From a checkpoint of a small transformer trained on Wikipedia: width 256, 390M tokens.
Each number is 128 + 24 x the weight over its row's rms, rounded and kept within 0 to 255. Layers, rows and columns count from 0. Numbers have three digits each. The size before them is the row's rms in percent of the matrix's.

# up: layer 4 MLP up, 1024x256, rms 0.0637, rows 5-10, columns 0-255
# down: layer 4 MLP down (transposed), 1024x256, rms 0.0585, rows 5-9, columns 0-255
up5 097:162148115154146126123110150112118082149150141140134173122154141122110150133111128133117142183171128128113191125110114116100108132077127095087155118146135129101169124153068119118075114132150121082151177103131154170110089118124160152134111142114096104170139117100184169156107132162147142097162176149136112154168162115136155134121116120154123181096176140110108154075147124137104109140148147115138129194133089122152137095118137149158099130131124117144121122133191140137123130116122107152109160135171152110135160109122120120148132090141136129133118113126151124147110142120179128106120149106139134125147133092126107123130146106138121138118155089140161170121089128137154115117056105156130167163127136125107141141148120139109116082167137112125118143123131164141125158102120145
down5 096:125122143117151131148150135108132131138117111170113117116156093127144147138115120136080126176135075105103144161142172130154110122114128131124120120158093163132160151139155167102116167094142107136147113108129153145088165134144165122143122127089151141140147143123128087100109132103150113134153140112139102129158121144088117127102101177167115151154143115135144134126114136143087139131122109138083115166104153121140130150102117074138068177150127149174135142106088136099115200144114111145084148118132157147104149169102127126101112125121142154102079099100147179122152162114118153120122152156164144119128124175142107135121110129128156098151114103130117135148106135160099079135118129107100124117117126168096120097111146084097075128096078175097120108114121124137151087116125082
up6 100:114131138122097165152149109076170115121087133103134133151146160109151133125124146096097142132144117132116129122112125153125122102051119080119117155139124121142133142157117136072120107155138098117097132175138114187159088149156146109093084131134139101160128119093097125101137141133117102151124105138121156088107147117175121110116150124131122132148118112131099122104167164149158125107092102111117144156137159112101147133127109094126112162128157127179154125135137093171089137145147105153137124152132140092128128182170115078129113099150137100133102148128159190120176173165109130108079133110118079124098092138154126113144134129124089111146139139113113125164141104143123123100112150138151153166157118129164110113161099130148091132116159121118138165087147171169142125117126128
down6 102:137130188113110117110114137111160109121155137090089100153110135176158125177091160171082128152145139109146135080160169112140136139153139136119133123088167125132125128112107114117159143119155119100118137165108136107134152118191113108133136132085101107157126121137094155126129158169147116125089126128142132151187154134136138116132143127094140140105122128134125107158114160143093093130133125102127176148092126148119098160127130127124082159087175126105129151148161179114159170168173135134131140086114118142083109127172131147133131152125130117132142115103127129100125075167142082126094107127122141113133139149107125119113129125122100152151098130131104120092134111134152157175128082138086174140165106133136122106073147106120098177109139099076135118144139122123088124125148145
up7 116:085157144114102120187137142139152123164131101117124100157128131081079141101107139147146105150161114120119162120114128141097142121075117074167127124134121147129128119128102120132152122124106129149160150167145141139173120136137165111145049103152109111112131065125137121170096095093146154112136130153120138136158142128128158107115135117137123133108150139101078143093119089172158108124104182144136150122101160130119135158123126122098129160179150119156127126109161128124169123099152077117149146136124095090118142140150111106135125148107146114140090130133124135122146112162177106099106132149135134135142162144168048125130120121131085135178151149159129140161158176108105115109164157093163121099133114098103119114126120132118119092116149137125159122114134134163134147085144118
down7 108:090138145116081150133112164150143129121144113127140114164112107145160099156107145119128133134103103141130107127115102121144115131137143149155131146157117108123113128151099121091094121114073172124099142138155125162165132161134123120123131131111152101125105121178097120125116127135163152149118144129115154187114205133120120125163052159117136138087185145122122130124143132142121142159122092153117103133151103100121106134117079092060118154166117151163103122141126137086168121134131128118130131136134125139145083131101138143098152125093145126134100112104080173122150102166144115130134157163126135140125100083127126114122145129101169174167143152130210115148126098133116092078104109130118107107134124112166149142114147156129122155119125154129135091102123124184088111128102145
up8 099:116139103127144101108112101108099157126151139141174128175193105105171103103097129128105106156147125126142141076124101114119160144137133107093159105149131084119175107106128099095115097115132138099122096154107098129149123110134127145156120126110142108124135119078080158146128163149106111151110151128132152147122137154162105120085125123119143164154120114133112140086133049134151150116098137160134139094144162113130091124128155144135131089126148123131138114140137172170146138130148111115079126137126120120101126118116083167136129099152143104183158094129141199122091160112155111114073130124148132105138112138149090101127147116150087091097125082101134170137150134115168142152092118121144170118164104109125126132139098114115121114097129114131117107140085160149128172138124105
down8 099:141129125116112173150159111177109159138135061137110125085127128120102130149153138125101099166123113129143127135142092076135122186175142174102162130077111166159134127127120102131130165111151149105093129132088138107141181149129140126104145115095140087118138139136097139135127152130108113110138154142169138121095097126120159167112086156108135135123139140138111091134121120107107125152165094145118109118163130143090108160129171131116124072175134117111126134139141126105144138086105123151098087141125111169127121119143121170158112125138119166148139151145151106141144151124160176088117141121121167086121098146160166136128134152119116121117072101105101150139146110104140116122061109135116123149140122143152109127176129130103130158131155134101202125108128093135146134170105129
up9 035:083134129153110103105113141117103152113151153128136106135093142090140158121135128146163128086117104119124141133135155126097118126088143124137143075111093151130158108145116150117138092128092114151166151121100129104130105095126154171092153143096121160169144126117162138141132140097133144163136108102104142098174143120144135118098126058121135132122130161081110118129157134164191107093094166088123161134100146128145121111135138144165112138099195117144112136135153123164112104150153110137127169123121135090115161156160067144128121144107136075093108147134127166136091119135160104126139075118117088140125114130112106138157105152135101108170137136122158120155125136159134156146151162142133110152145145081116134150096068106122104144104140113154180136113122151186143131118127119
down9 021:126129162078123181074107081126114134122155085179100127129149111160106102096138115118135128142148156087176159139145121128135130108141134169090134132094172155135110147099128141104158177123119154108132135136140147112162124144167123170092130122114118125145096161119084120144139116148104134136099114136105115153124142131106125182159133141138151146119133122108148069140145159108087172130133124148122102125113166137125109159133158110123158108102105109101124108117112117063121150137068145114100178158123143149100100134158161130171120100117132122094138136122106127109181139103152140147139106128092126117111161126139128122120147097126164126127121087133080142185122131119124113106104113106108116133136137121109136142091148113173140113141152139137189111090150150117093124186098146
up10 098:128162125124143160111129156108133119124090101109116136143132154132144129134127093086155144131100106149090124097125093119103145112128137128105126114141136143115130118125166121144143125142115130147161157143125157148136123078119096114102113126177167174115113097139103155096111093155170163163161100156097115136136165085138112111084122126155140104152108119159117113144119085152102138139136141125090140104134165114126177124164119142165109064131112122133113133095128159165126157108130130113163119073172126090153155170116143125130166142137133120089116115097113153138099149115117145075142103140118111128103116107150116098112128173112081125092144085106157131095203120138126126135155120137141150120131150142095189082181128147103110124136079116136134155137120111123108138125119068